config.yaml
n_kv_head: 2
head_dim: 32
d_mlp: 768
norm_place: "pre"
positions: "rope"
bias: "all"
tie_embeddings: true
parallel_block: true
optimizer: "cautious_adamw"
beta2: 0.98
grad_clip: 1.0
seq_len: 512
z_loss: 0.0001
dataset: "wikipedia_en"
Each number is 128 + 24 x the weight over its row's rms, rounded and kept within 0 to 255. Layers, rows and columns count from 0. Numbers have three digits each. The size before them is the row's rms in percent of the matrix's.

# up: layer 2 MLP up, 768x192, rms 0.0702, rows 21-56, columns 0-191
# down: layer 2 MLP down (transposed), 768x192, rms 0.0598, rows 21-56, columns 0-191
up21 089:126137076131093146144097165137121112122085117121098111089139136140171121109163168152127164124117129103154124158126170137113149109072091134126106126136124113097110138162111099146111119118165130111182109123144132134108128124125114095129132101105079113115146128115128124064128126125152079134154112123110161151086134110108094139132146131100135127124124085121126139134165140114139150105130108171098067102118119111165116074186133138120158136127104132110149094144123153173124127170119094133125167159142118171174122130113138191132112138116129151178128131118108097107132113145134090150
down21 093:124093138127163111124167085102128131179123102150093123115076119117139131124123123126148108119107127149145103111143121134128141132123141161104125072136125114132146081157136154102088122135102133108121123093118188110149103133140171102129057126074145134136133131132119141147124139164146131124087112161116113136123099078171133143124094093125145137130136133158128134115131094119132113154135154137152148136138102120101137111094160153125108155140135035164127138117100161122135095104144136130093082132156111125087121122087131079084144108148143077116144120167150180120115143130144123142
up22 099:140109122143149132115113121193123092119116155125141114156120164134159125113144115165170151117169099132116118177130133121136095155144136168120105086126132135176140161108160129140122131102090109115115140117112147144129131129136099172139193153177104142126109180103108132125135163120078178107180143131161157119124111091086090095150132143190109133146125104151167126152151075159146129111121137147127123130116119154105126157140169134110110122159121156126140127104132112131089108134135102133102115105105075125125116099114135172155142099120107103119167145143097104145163113138123128106
down22 103:125114112111164150117124134097057157132118140096117136130108110137121152163116143118102132111101108132147120105115100103145137089090085123133182131132158123071124092110125124113138140129145128127127129146143117123120094149090153099114057106120121153134119087129107102140120149101144061101093148075085147124129135155179167174125110111124122090137146107095120108098109090123147163159124125103101132104070131128160118131119139125102148147097106084166163103136112165133155099117108119127148107144119127162138132163128121116132108135151147159139103147107137154095103162134106156152
up23 098:164095097132127128132118131120098088141160137139145103135107107164152116074134110110149173130161169151130118127131144091094086116171111146110142129140117124117145093134145104094109121148128105160169151134162102094146124120117090137143152147112160165130126110140149147155111100157162139124099115124080142142118113104117149122099156133140130097193165081105124120122135154116110151093106134136111133156157164088127164112137128135088155138149090103130152104112120105170151113128151063105141099103115104115133132129161190111146155136175155106090140138120137139097119155142127143166
down23 097:143168164112109146145126086166125191145147141168116137154151161107079122121131068149124118097119119096113150119106123160117141119119152082119099133109155139104136153157119132150107142089102154134097103115120131139101149166144147135143131083108139123136127177126110121116116131122125133153198084153169141125132079098146127187159147137111113150120137165140149117094158155098121098150119149150146117132117159116092107140113161110122072156089140125114109123162148157102124139115117145141136120140114184124114123109102099128147106152081091142142076119120102112130142114158132108124
up24 106:112101127132134147138110143111121114172154143140121113158160152124124142153140102137104120125193139119105141149122155135165113119129090100192099133145111169099130180151130112118171178128146126143115123110116158130147117108113128149148150098160120159136175133152117150103139146111145120117155130109064172149166125102141133163153161167175077152161118105153125092136142111121109146102123165117134119128145118118149125163121094146144088120155152127134099135160135090144116121112168100134100160078119094134128115158102131146176181123130104099140100094157137108108116148143092139107
down24 112:164162123121141080161129135143082150110168126129108131118114167085149125149134115116112167186054145147098187107098124160101165137142136180097148175138171113131113082154105147100158121143119173120104117130141110119110161107137137139160106154137128119149126111109184108134141124123114110117096125126123142131124130145127095148134129156120121131112112112108094153135153163147132141092138099132111127127120128103150095152133149159129173122108102109140157070121123135152124129116126116156060119107138139131142096120141110118121109120145152076088128135107179115137085133147092118140
up25 102:101099125110089112140122111129179089119108134131122146108098137110156142112123171118150156134112188129102144125106122180067132126133118137105123110142140116142126107139122142128150152131162139070110123147156119118155143139115098122140146162067133149140158093162125090097151100157148109169120107130071171153125096133148095120104119131145079091135138079088088103135155125130121136115173149121147115115125134098110156088160131146132146081137128122121122117115146098094140122140154126138141126111114124099156110122120154146184184174145138079114154150157104123158143130129112142132
down25 100:095150126126113137135138117174137095142154121078110155109169143122116083154143123154128094150165129129163215139141118141107118130139132147100125112109115119095125128114148095145119134122109094110110142072114153150098149113109149120137144097154102101143135127128157149096115100081109172130145079109198120123149095084106100129072118140104157164116135145140110124116120134113139131087097129134168146124103135137139123114102191152164096159161111123118118112159137136104136129129132132163099127149140078157131174143144136149102121122117142162135091121137117132149170107135163144105
up26 100:162127093144130147103129142132103146142127175123120123170118144140144126116120129141142118114117107171132133112132152093133082111135132107107147129114196120109130136131168141142138142090112104115165172144077117149100129156091108125123108085151069105117091155187162093139115113153144120108134118143108116124138120116109076119069133115141117126149161128099152173146174099148125181158157128134120124163097134143135110132135153134108122125122142191096093125151061099117106097131122129108119134120120092121146171124123115180102115131143113099156090128141124099117124117140104108095
down26 098:127103108115158125157090168149145130117139132135085141113129131120130095158114127122154103159138144124095128166143152090117137150114111107120131129130111118107086156144130101080096096090125140134133127159133111035125097062097083122158147134193168132123129126129090130147098118116128122093152115101098079149161155072147147117158115115120108127075131121137143121146140141145144137133152136138134161135093131165131144121102101117144125127126137169141166119119132155160163141121133130147119138128144169065103116179129142114132130120126139130124132070142179137142150103094137136115
up27 104:153125122161134110137073127107112138117140127086147175145116134129145138150159163126113182118112159104119089164140130137136133084126103094159133153133113156135112154142153106155190135105121080107078153135129123140087123139122103109124105116132123147151106147161094159111157143110138107104178117136118159115136158113121140137136141150135117152143109113134126095078136127102150093128123110090096153159138119142123115058123142100125120103176125126168086094135145093127158099109113136112132123122138113143089096102108130169177085108154100115170097142083148148156124113153109152121
down27 111:117124094132110131128097086134117126119161160112124142119107155137106099141089134118137145129124115146156113156106132148168123124123134161115153102134135173171114144087113106090092091135125103121159120201121123123123160121081097123131159141147154132117091144173086158152098117136146148071096117143120125122171135149112089115155151135094120144082153139146154145111116127099108121118135101104129135111104126133078136124141107106117122104127139115120143117114136143149155121095092136102141134124128093158123172176168114102077163096116182142157146094128150097128154119162151160069
up28 100:121141130106119101184158104119120147109168110117119145120177134117108113098134131119118099154151158102118155140111096149162105140164097118173099143168102116115111134143161136113138125120130119157144126133145197110138168177154090097121154093169119172133114163142174113127143141129154119166118156150105147174163114140133110095150134118098107165111119086106129071161148150103141112111177167157124110135131115107181115128114130143166138103109138125145130120112121090155181116138139100081140115137104134135143106082107144108172133138097156117125131137133105118129151108142146131161
down28 104:132122129128111141103125137154152089124143152110123119143095114093075126131105094149123142119163117179186095114163142105106146108147154118124111161093137110125159111110119128136131125115136123141152112071135137120130130132138122105079153142102108094070149134111098110134136099118148177111120133097142115104124112093109157136151061168151096124111099126146126176123137126110139101143117104130107082079120103131122152115132167167154090106105159130177107122148127119108097126144115127140112119080149104128186132122133133125132150122164153156122156164146137122126163122086140196157
up29 094:123123071092153119114098095145157162107144152143088131108107117132153143086078091144129126156115131152102117168107145181111123120106133149121148123122143140102121160124177105160125156121178078131156122110106131120158140121123140116114172134132135122090103145132132116104056131120127138109136148106150134114089143107143126116105141144104111092153151134162161093128108161131142162143153123202145146122097175134134131115165159122129106143153136166153091097092152114162116104082153102109124117117116110116117151148137103107150138120118095094092144145118087104107129166124128161130
down29 096:148170149132149157165125110128104102142127147123146130143126129132100140186156179133127144085139123138136123102142141104170098114172131136135137128079111112136181130140087131117118121139096132135112179122156127152101164096125119158117103114124164152142136133139137148143167142128164089083157118148086099153135090111084109127122147102122137108124093170142135144127118125147155130109147110097121181099111144113099108156128109140112146085142150094098141132146110145085105100142135172092129092146149108140132145140175122150163116126137187171182141126139154142113136113131127070116
up30 107:128167115091128117161136146154154111141166146113086155127115160149171148119144123139166102114108131097115113147146139096132117109130125094079122125111145123149101132120123122133166140065178120148159146131094079136116174163116099110116094152124159088133114161164160143103103119107083143110151103123108186148126090108114123107142115131129099162143090143101131133120169092098151132113110119160129101118110133162182123111093159135110121112103110112076117104145131136164148119118158118093106135127115144097163122152148121115089155094173122122126096136120129110081124093149126110131
down30 105:121133134117126132133137135114127164069102111148126136162169092155094156090090132099110125136122153093110115125089119144139123183123122125119142115170124103171147116097133092125104149104117090133103070125149097131129115133148106119108171118170135097135111162113076139109120173167102153109136138099139109126113142113123098131130147104135118169124147125120137162080111141142138095143114112105107149114126113174133111127104087102103114132143132153180137131061172161140101122100107131116174131154135158108134142102153095144152115068106112128163109118089121148087141143152118140149
up31 085:150092130133104116144133129128117101135137080096174103131148178149098132108117118082123103127147124166201152140125129117130117146140129159164067130119143146148123142151158094114113154093126121112142130131116159130149175088110105117104123154131148128155117167154142134144163129124144142164139132120134172127118144132140135140089152104171131094146104118088117130111108184126135142097131121141175102129127129141117111103153104149113137102109114166109138132100128121115102154142137140100087091142192121168116106137118168123085135115190136150156090112160116141167168131158165162124
down31 090:121150153079098136144125128167126124119176152159110096146131094153121140109133112129149112124134116144136126128144113141146178140090152117137138128128146131085163135148025103154136106157112146128108141145142124099135130161136140117158173134118108149088079109115080155125103126154118114170104142103171062138156135134120145152129115136133143118110093136127100105172132114107102119183123118132105135114142120105102101123129104125139104121135164102158192175098160125159141113143132134149163147124160121134116123109134142104145073095126126131160142167121124143091088152131149117116
up32 098:138102156105175131103123139109165110114101161085120161091101118119128141116193114111143126148127133138151169140136117125129115123140081113155074140164112116103157130110156130124107150133115138127112146138106101096093172148119092103111090139113105116153104128200138138115121153075132125104158127147128130117111110106097104103088126136120121099127097134126128129088122146120158145095122150129137099140128138150084151076126149098137142142160063125105087129131102131126121096139138148110087120127130106071098118125115181160148128141150135122122148093086100148109109141156158079108
down32 100:090130118110121115122120116153077167130184092127084092160123122095144112148110158139188157138075081107111146115140163145162169123133138123123157095150152096127117120131151113120089150122107134119149120142149122140159123100126144124165145155122120128151159136082154114149123114126127107141153104128161125109128114126134160142154180153140125141132170108144157154131131136135162161139106082109149180127102155123157135158137139144116086142107117136115123154116141112195136097092138083112147150087124167127113112182154085122120174164136096121118148148155141112108153125143145111113
up33 102:156182107129095118146139160174132112153122166094130148110117201193116152119153141187164145107130160143137114105112093132137123100125125103131109145106133112105113174079129152117111115091134142126156111127116121107121144123102115107143141133131109142120119156131083158124192143158152164140165151134117147137095129107136142140150150130109090155107116090113151144098128126109111102128094154121140154138121086125161109116152100172124147135140089182134141137115157137127170118156124129097124127117104141165157099161124109144117190111142119092112116130139166106143115093109150090122
down33 098:095132119106094096151093115113116104114175109153180082173135090099138133120135123116105111150132142138119110114142170182093136135141134132177135096114113126108112147146113134118122158154139128149116105128113099144118151116118155145124154105147135137120116131133138100119087154126098128111128168155170164125129135155146118119109137142143166136122124134158053090163112139130161127128096087102129114122128107141154121110127153110106010158119145094148139139126142138155137167119126112139128130153153131082122135128120174137146099143130174152150149143123141154154159136152140182114
up34 105:141099129094096141133117120180166150132148166157111139111152132148107082121089103122103166143101127114145116100133161191104091106096137108149177167129135123137102125117130134103156135078139111103156126134140108110120140146112122132129182161107120087133090139158128111122094119125111096160132139139136103122102115124109142113152140152102098086109118091088160119116145122163116182145128168145132125125114099138114140171136171111137145130131124128099125139115110104108124116136136088151159128112105136181129158151163056131146133186143108104151116131145140091118158125150100075138
down34 105:137139130099144138145135109150158134139130167105081127132136132129137143103128108124143120125113143134124120143150126112108145169098137112137131148150117127110101155088113115151134122131137177095132103147101141073147119144125053149068104137125099127158099103154143074145113124138105114165120109132165131159088112149113093162155080120107088094139120146116123135129134131100120103099143143160132117119097165138147078181142165134106101095138148141107103085158139124163157170156184098149139129123123121107152153123113142145132135138123173079126121161080154156160107093091127148137
up35 105:115139089144137126135147165144122117128163116118123099113142143168136088127139119117165119111162115113137115158125124121098091146095099070146131125147130128152126138142163110141112174111103136126175132142160183149130135180133110112130136114149083120109140122086123155119138150114171082136179109116116153191153125161149070148108143161137127109114146105132127124127149132132116109086137151123144142106147088122187170130172115137179204086118099140136094160113102156159152114117114092151112151115097114123148119141108135125129141122159096102154125137136134123109125151109107095125
down35 105:110117170100117143141106122140084157080145143109098129120124130121099132114148120136112138113107110103125106092097166131147128110138155142121094147167117121135158087133123186132116092136134122103130123137095122113155144101117130128118082125117109113094093173156155168173120136109117120151115106115141134100151117103089111119103163156100154132143123072119158155117155131103155114102151120126102165082098146178128160128120143142134123130134151166144111104168102106159157137150158129089111119191162077149197125157160127127116147100146126108140089150153173140134139117158139121131
up36 093:072136089132136161114170125130129156168152182141132164105137137145093116087154154147113118131167146120122104131146096158159095132128138112142118085125116148157147096141097129112104136151153112150114107115144141078105146122144091151143141143154103125123131164150131147105128127083132150154147130122121136136148177107084111131143099107161132126105154082178137154119186166105122157156112153117048122145132122111111091110121086142139092104124118127144147148119154121145138133136139144088154130149128092158107125153121089118108109105169105095139143134105140095143148134178125145168
down36 091:168132137116122114162132136126121122114154095107117135155102102103128175140103179107119105111098127162138120135112145128109156111131154098135147132120151110139142145146140127081149161107110108105142103121125109143116102126123155142133068096125103112150150105117146144157147123145126107081085125120154147104113121142156151125155136142155137107132127178129138101187028097107095103156119149138161116131123136115184132160114119125146186137092118151142141104125094124100165160150146081134072107099124110123146162066131134139123122129127159163130135140099113135148117125136129149082
up37 090:140146116076138122105130159193141138147132160133124116120142119166130126073151118135136141116118113149146121119083179101110127144179142118105106126126168135128125123108111164130187146096133118115150115126068132128131122162104118077139107142117114136125146166111175105108125172090166152106136146130131134157123123131079114134138121128125116124142115106172149134084140157125136098137107114151089140139105124144179129118183134144130124121129098101137126117148120144121096107164161157119106145128143110112165091187140062170132121113101119132107118135163097167078109149149115126152
down37 096:141140142167092105183138101124152166136144081110123168153115103099121145152091106124106142168121156182106148146141085180163112149149163143125148133079138140127147136120120126119141119124112159104148169113168096160141116091131114159146148145140131128155145114138144135051143089144114140132112158128130124117136142134127063131145104134125127151143167123124165139141103163104139118101102119139098124131177174121143116160121103141138167140081160112146112147109098125127133148095135147169135123112113179138117126094148168174121123114104109168147121154146126113134100126133091103137
up38 107:164157091106106110148150087136139150100120133099145136102133155088148184090111148110187143126153137132123123138129140129133109143152120112157117152105143112123078201161153130129119109120122143163126106135134109114131133154108108127133205143122125148178092156151131130144140146142106111153133110126136173159128126107171117150128165106142117153150106138117173121089102107142149142125167158143129111122135107122175141098110090142142146099142135191125096133105118140155146085107129068122121121105110133109124104127124153123133154142159156111160130159110073080123110152133139094119
down38 103:092139135129104156149154098159106132122140145100118095114072145120148135129124112106131139119092137100152125115116116080132086121143156118140083125122106124110136117158142110142118093108139135153115114175134079152124096139127100104121149108163140130128109098115111167158148134108169171103211110124129132132152105106106151159126101107166139100074161084148132139086175138136128117104162107172141124122121162092116137130125108130169112117111105135161123098120126161122083121159135109109097119133147107110139134186107130100107114103121097140122166114098168164106161102124131171122
up39 107:134101119161125110120111081086152108111139126121106142137164129134162128130178092102126166136177131091109147120071099142117111105114108126125097088099105165110095146141129112154139135115097148132147112101122063114150143152117106108145125140105141168146134129160124124106153130124177146109148092161127126163133113133095101116139154112154127146101125094116121139145192157087135083117119123139150095164125130088131122105125113117157156094170105145103109089117153112163161132101164168105120114160155101122121099111130153100119143122152125111139105162104135108133074162141122152164
down39 113:139103141077113117144091099113125117128131163104084101149163121100095133072108092084131141128164117107121113110105135129062137128180097137157150094086117149157119096142115109145129103129131159078115120116147115115152123131153135124097114140143110134143134103136134139153138123139117148149124133152118087145122114185157117100131130110158103115132142149145112128141085123083154126122124153125138130092135134115121105137133151104126107113160145137129149120172132158153146159114133101126143206064158133123167126172114118134145106191126174107099107125085135134152151077141124102130
up40 092:169158073117121135166127123205140107143124160145094125125126119138185070099132158132128134091124181130150095128122149154142125108106154135140114124098089130115102159137118112106135112097147136161142102170133116128096149136114100123130103108134097120135117131113159150127128111078100166098133127154128149104132116141095090187098126137158136094110140154113118128117118138139136126080093154138105159162079120141127111146162138166124137114112137150100094127158169121164143115097101090101147116134152141092169143141108152134149113137114149087146125123087106151150173147136122102142
down40 093:094172125089136122124126105088109152098117127110128145183108112127093164086086132166112123117129088140107151101113123129095152155086136107135132126184161121165130108146159129146124156142132133100153155087111110149096133117137108154129100125118110166155148157144116174114133114177135088117097141128110099126169170118153122068106153116104112135171122133151085150120130100132101096168127155115093121134159180105091103103121137129127140153153101085165111148129125155125091133174087121148112139157145125156112111113132105085133134144153130115138138113122170119106140150130108128137
up41 102:168102112097133179172125125106075148112138158134163112123124160157099095098136119121120150120154143137107110106163128145158095129116142136152152151126146114099138131105129118124149139122127106145141096128113161138110135106076104149130104131123068067105122166128112155111130202064142096128150127100117165086125132119114116080138132155120122137152109089103176122088103160124153149145131141169142103107124134111069153136140149128121127138152149136144074150134141112122149148137103098121134132112128142104099111102112124116158115132092083117130067125124125141148130145104162163109
down41 098:100162138157093124152123151132161088122150138122129148144114120121140113146102143118112083110104120138153176110116167174147160105139096126104120120127149116162110107115109114143141109135168153128116092137142108132146107114155175133124129152107157106145167170160155143128110092153105122139091117126156134118146139147157155148136167124120114174120175164154097101134164110044120136118130128088149154133154124120122150106141148105139095096099163124105099100122140070160123116165123132079176159098129119146141094178143128171122144152131120135110148096143161121108103091142138124136
up42 104:143101145168091103153117122154121120115127155132141154127178140189156113113161133174092135116142110142153134146122142128104095132100105148116134150144155071130142134113148128108132119133164110141172164121120161137146114191161095157138192128091102132124100124127113143125129166078120129150156106118108090124117152156148142123113180158146100085167117101154110164116119130123133161124106124155134170112186123103134106111141188124136125107108118158132119167092120153114135100147139108120099114121163116160125075130098162126140132133117133095146131121136156119150146160099129092119
down42 099:114093095127140102147169113149127086130151139167129133157123106093145130130117110166158100123136153121081155128105151140139131117175127109127113156114143149127113108149117104080147100140115081069109120122146059120086121132098146116128105101121121128107115110123136165154091159045157133119137077114149129143120136148153142136159106081118125103090109116143135150097129088100145143129137128106100138101142115178103112131111142114138134113116119094141091106088099147163125139097106116161099103118094120165104097104125097116106116111153108157194132153140115121120120111108131141116
up43 104:142121118086171129150140102166155095177145147134127096130128115148135152135125119160122116125122113105144090081112131184127143119093134129110170134101132132144116119156102129141103130112150103118121176139128171124113091126128129107134168094132133147122130118119139100129178130154096110140161143122117103161107135116097134148108137137121120151185070102131149107140116159144178125115123059134134109147126140148132115139117186170111099151147108144098111169148156102117131140156140109117127150115145093109132183173104081109144133147113140079190176141131117109144126164132143122161
down43 103:123123107147124131123095093150145113097124129098138124171077148121103110082152139089157100101139124134124133173140142096145118160153127155140116156114162109171131079138131164099137138133103138101091105145141093135142155130152093104119136175129098117128138184134123114125119145150138148081129128087122112150127141125129139099115145127147169125126157153132154099157142125124071149118123105092123113139139090101122163143086092118165160081121094124122113139066120133126168147120139148106090120128100127124161130116114152098156166105161074173089112150134100145113135087147143155110
up44 094:168130113137100125150129149164134136100100111121130144096140138149113126140144120141090095132145090129111137103071172157108111140109102094116136125158140166137118117103110109165125105122148141079141154159109108138123119159097115095127117132078135082065142132140089139101195139155134134126122130139121160123120094136117099118104122127135087128115139133096137126082120110114148079125194161135143125139123072164146089136151172104167147136137136196160092140168150161147155125116095145131138145138110141116125110163123156158129121136164122123146107120126106082140143137129131091150
down44 092:146140138149147145132133063139143123155122126120144116180120123095123061118112116130144115163120114158159109169142131092137142104164142137154104140121115123110110146120141131140138121122100148127082119123107134102113138144173058102108119149122111131136090113135157146139155113113101123125114155154134099122148105105133091152103158108115129118086135110165106129146095123159134131159117142134105150136110157104135136098091114123112151111189135115108070146101148070116148135123160153158119055104135156107113140106141146172137107150084165122139113144139120202098133108097134120098
up45 096:169119119113105145122108105114128101114108124137136128213142180132113123098124103151100140105119126144152100130161095100130092149133143099091131151129114113161121110150149091143130136093088090144131159142131133112139115086171089139073083154118158108158118173155173142114125133156120142158154132174122118117138105072090103135081138103144132085135136113108165138092101125124156116131118062128123122105148146179140119131126204164134139142126087123132133112148126119115141139148146094084154106128136115138142130100114152133122110107129111102140135118144107109116120119138156157128
down45 103:159132112083134140133150134135156109165107107127107133066108129146137144126148119134136122164068116165090143135130148115152160126114143171114150161066150173134130140104114118140143090135137082141130090080125144104146123132113159147141098168103140134133125115136057112095132135131125121151115125122148120120122122135151129124155114125065075113146161177126113106106138102140183116145139185126147126165113116141097118159104123060145118158146134108126127146137097134106126140077121097143143102091143133134118133126086161145153136167139139156104116147102135101130103097103141141114
up46 115:177090159141175104134162137137118088160115115137148116204121117106089115117133140142125105139162107147126146123142101176151120121153151115132155125137104161132117150121124104113134172089122143160143155092119115110138171122173109155150123097140094150153115157122142087107133139135108091126120105071107152114164089130102113128117159148153116145146094086142108148124136163064142144127155117149137126147117118142080129143110145099145119131169152152091117139148108108109135097134139114109150134105105114117135144070115137094162135128119157098139089138148142128150070120142162167148
down46 115:102109098123177102114160130120113130105150130091122143088154134135139102187144120114139141175134199123105138172113165100144130177101109144128097133163168081115142135101144135135115139159105089144126127135125106108166121141134161128194120153115130101140164157129129126157151117118117106125117104139099109139127153132118157126131169128136138162118152146132104114125106164179104143171108072123120145081118113144134099103113133155145148077093114107134121144085134091159129157144112149130093121140192104111116128114132132127125139135155093113102114148119109148106110141169120081122
up47 097:136089136084082118084137157117160122129107115130109073143117147153165118125107130136124152116089153117081104140077136093154106135130113091133096126155166109129146155157127154103126142099175122160177132129108081114105119141149124088110143092093136118123102129157173099125142110103170135155131085125129088175150134132100136146104132164193093116133119131151090139103116140129115116100116128140115143130115129101155126125104119107161096124137127161113082102118120127131119115110115101155155123130116151136139136123133155114151122163181158099123105132079096128115103148183107087141
down47 099:100124142111161090110167131146117120132122116130154121083130113108127111113140103119142095142172123134119198115172140146101128172122112130111169121121086174123136134125162127152145142147112141121098148122117146118135166140152153101116110141137150139108123153122080151127116121131108124118171130097120133114078125119112146139083139144085078106091153105132117115102118103172190162124170180125145171170135138139120106147179163164159112165134138099116121089132108086158124147110093126142118101112099113136131131120135120115092100065127100102090136128145155128117129122109132166105
up48 095:132116089151152091131089125118145125074116105109105127120119137130096165123143135080108108109185128122142089107135154143142110127120075098158149112120171136158137107163125087117158128134072145133102093135109111124106119165151102096163115123112137132095103138189158107108137158125136082134121126161103134143129123102165147166058136130137106133140114112071088144117113161068123115140115149169118134085153098168132143107133151096136181126167131135140126121134118114132119162127149126114143113132135108114147102145158127112116116155142138144145148129111154079112155117131114089106
down48 097:097157097112132129118141111128103183117138116102114198110116148161156110146109093156145148123049129121084166106152171097141117139151156176119139144094124111128122164142095129156128091135144109098152183165127158165125144109118126136176111113144120105126156130119144122157164106128142112129157117126140137109143129159105114216157153155117125103119143151109140067137100131163123108138148132115159170122144160132144131117126123153130117125141098141140130138115110113138115085137127139159093113123110124115128129139094115146151136118101137147140146122110094139077128139068111117088
up49 101:168136145144114152085157148166158077131093116108154139100152113178143105113134141157136123129105128140184155114147132129115128164132069099129159117124127139119119145165169108105071105095093134131136151127094144109128150146115103128147148157144085136135149153151073121127128173135107145097168121111113155151110146107167120154164150145148085083137144123119129151142118100104131146122119154152113166143145109155152179114130138166132170133134140166100112142153180119172159099148123115108103146119129107144136103145144137129124144159158120119117178149121132150145118182114131155116
down49 102:131133111110159121158166108120120131122145164129147133125131079135115120124123132090113101135092102087162098091182097125164125120175156100107134101158121165148103142129120156136128127168104140128109155117111130088149122122137136114143087110118181133174103102110105110104113119096136111122090121110166142126123162140121128122117083140152115130184058127153114115163088129141119104133147116096083155116161131127147126146127073102116095150121159131192162157132142133109124172149132124112099120154082115101165149134105133165184120119142128109134131145137123125148131084133158115110
up50 096:119128134100142122147108103163116128081163165106132123120154127154122104155143149125137102120113106134143132131115113171101111122143121103099101144107077117103128087144142090110107137091115142084167085133086124122117098144082117132124109126118133107103139140145152104119135111125170105153152173101118102134133167131086114168135177094130108097144089123102142147106144102094137107130178142115095135121114123137133131095187116151161158156131127163171124154090160154133123175129149131130106136127160102149104093167164124113162162149122128121112100111130071089101115107119088123098
down50 093:083151165135103141130093104136111114116157109115188184115140130104108144138110134079073097112145104172150084122164097094135100146160136173105137149084115120117145109144149124115143161164137130118158130127069141144123116120153121166123099130071126131123117110136148120120120110116129138144120139106130126126124133139121118089182125139118168171111120147100140110169140104135089139132114135123092159119157145129162160167111155127159083118145129119145131160112163120092118081128150150135128082102139138121094136109072124127130125168111136132098122118168087138148119086093134131112
up51 101:126105098102149111093125122116183139136144135138146117161120147172112165096121121089141122097134140118129122170126122144131099126125146118143163154115121095169122130166101129125135190073142107127104173123145131132129173151102111144150089113134091123133102127139178142097109130132140127199089126170111161131121152121071108085123150098145110075149166121112101111118127134084109116109113136142092133137147126148134132136120153072141171102156114098119109156123111079118135142150140097154166103148123139118108146090102142140147117132142175128114112121102128126151165095147098108111
down51 101:124126152167109125132151173096105114123124154136090145063145162098128136151153100195107143111091135103117101138157155165119162171134139113116114085166153132128113130109123112110147100144103151109144132120164132128104149126129143117151128105102126097169120145177102135109149141139109103116108136099104132132097098167171155172135130116104152162152149129117112105151094099140132133147152124129148111143099134164128147151160102172134112128092198131154145119148150135169153132142128134105129165108130137130148090109177144136144112131103118164140140143115128090101106117099096129197
up52 099:101171125116141130147145124146122108106155080117135116121119147117131151136149153151152113130153098174125144154117164118194121131092098142109118179129127126133133134142155171099147153106149149120176164127097129119121134151109122125090118109137128134146127117155084119134114157114142084168079130111151177140109112148125141113095153149112095103158121112128158192073114082095125112086130123131155093145135120118140122090120121139131149129175087126128070138095125159136136130087133144140102126137150136118107105133125116128162129123122139098166121132166133105201152130155101180142
down52 098:097099121076102123110106146094140131111095147163170143089122119166128166161152159103155117124138112145111126123139144141110128054114147075108141140133163139138156122131130115125142088148109140156116138140087129135118099080136104137146097141173116122148144112096144099105141116146097104120177092092144117111081143125145116090157164112133158106120140103111130060133158125138051128143117099144090148103135142085150110144131105101122131097081119138097151143128150128132125144095105172147112144142102124131095128140138107087138120119109109103091116098115106140128152131109158140135
up53 090:095085135097109128142103144107141101126137141101169113148166126104105097129130112138152097133132106114102108074146140141085155116098107128109115130119120144079126161132136163092149135117091164100141123123113157097179159116115115095125120156121109130108097124109157133125155120162135114138171129140095150149160148138129130130132144095131138160145095119106184136151133180118150126114126095159078133084123123105150137103094141144184155108115070149116122104130135101100096111134159124137122124093121137089115125113124155107151110178115172080119110139134128129122119108139082147200
down53 090:121137130128158160115075130085162100159112149139094147129135115118113133122063162110157090165155142152149124118166156134100177188113153118096141164085090146128159098134153104110130115130113130108122137133157133139138133111129164134096148156128169138084112104114119134144131090149091159129125127123159109145094107091113059117140104084108125093144143128101155134131120139153168149131150149159132141135108143118092138156148121112131092089101108071162149179134159136112131116129100132158180122124094117119148105085142127143109107144136114113127149141128112134132161121112115156151
up54 096:104128156123136129157147133093102119110104110080134152122133160101141126129095105149089146147111130109152071131119138162143123130081120108116120094127097141125129123091117181081123117131115061116134120146161135144105100116136146122110136087132111146117133157151142072106156140130140066125178113119122190143159133143119122165102138115095107121138138122116150109126184141166120155119120140146148111151123122127082151108130146097143202155150145132147104128114115126138099109143117099112088127142139117124080141098103131144113153139133145131159089131064084144107097093135144132147
down54 094:104164086139075146138120116173161162178142147163079090118108173123134142133155156103155158085124133171120124143115127133132128148120077139104144123144133152183122149156088113153120094165144168132145092139122154112121130135148080126111127135122143134141149133168100109142097129161115116167114141160100124109129139105142098093125114113063147129129114123118129110144135092083090134125115085149140142123140095152138141145109140116115101105060151129096110119114101129124134166113132148129145135158124104127140111118133147111106076098106097121114157153183130115131159177150135126115
up55 100:144119143119144148167135117148132128101155088153168122166130125147091071132126104163133094140097124079157096110175093136150089068118125160093147115134139128151122138157124153138153148132110134139118142101114143137106104138115120133129088099149177115156117158139117107155133140126099128123105140103116199148138149133137144084134174129127070145091120063143146111153152120142125139126149133173105135156149105096146103120122113140157151080137091085134123136097114153089131129095126117107152120093154108138116088155118141146174152109121152126153136132154080131156121120150131131112
down55 107:067111138157124139117099102119134115148106184080147155094103098105177127134159145105161137119119142174135163149076182125160135135186159125149112157125145156132145161118143143104104120118093100081156126151132138134152142149148141085154141163164097081118134098128132112094151104126157123131141135141159120148143132148102097121123140138133104161171121150144170120105129096155139121142112105103125108065075135145145164136130126097120110124116115124167081103133141168137118111139138139155145168145134115140136127123130123099132128115107139146149113068107135131120092161128112145107
up56 093:128100119128107116099149162168117129143106165105133158116135120143163113139175106140134131133160093124127125126099115159106113150095082143162101112127111115132132121175169096105108149103150105102118139151112156131169125149092113130151137126119111143210134137117118139114168116107160133174126103117155114140108135159128132138109172168118122132120109147128150142126150178105121176121173126118154114122128102154120079128127133145084148182148135169095105116134092165135132107144150101130099178103134070130145122131123088097146145152130111101144141120137140112128081158129071162137
down56 094:140127134113138130120140119128143092134107146137137137126071143154098133108138133101129099123166077125093147109144145133136140139143126207130129089091144137131127142162132134141118078123163100161129119109142148168122123084120181128148139113079091108118138117096126094061153127111168118107137138101151074124083115087149131143163118128126185070127119155142134125149162111141109119129141116129082125130151135108118117149123086118083098139146146155151121109111124111105152132134134119160089093154122132134112092079149105116097125170130136140141116138127074151111143132116093154159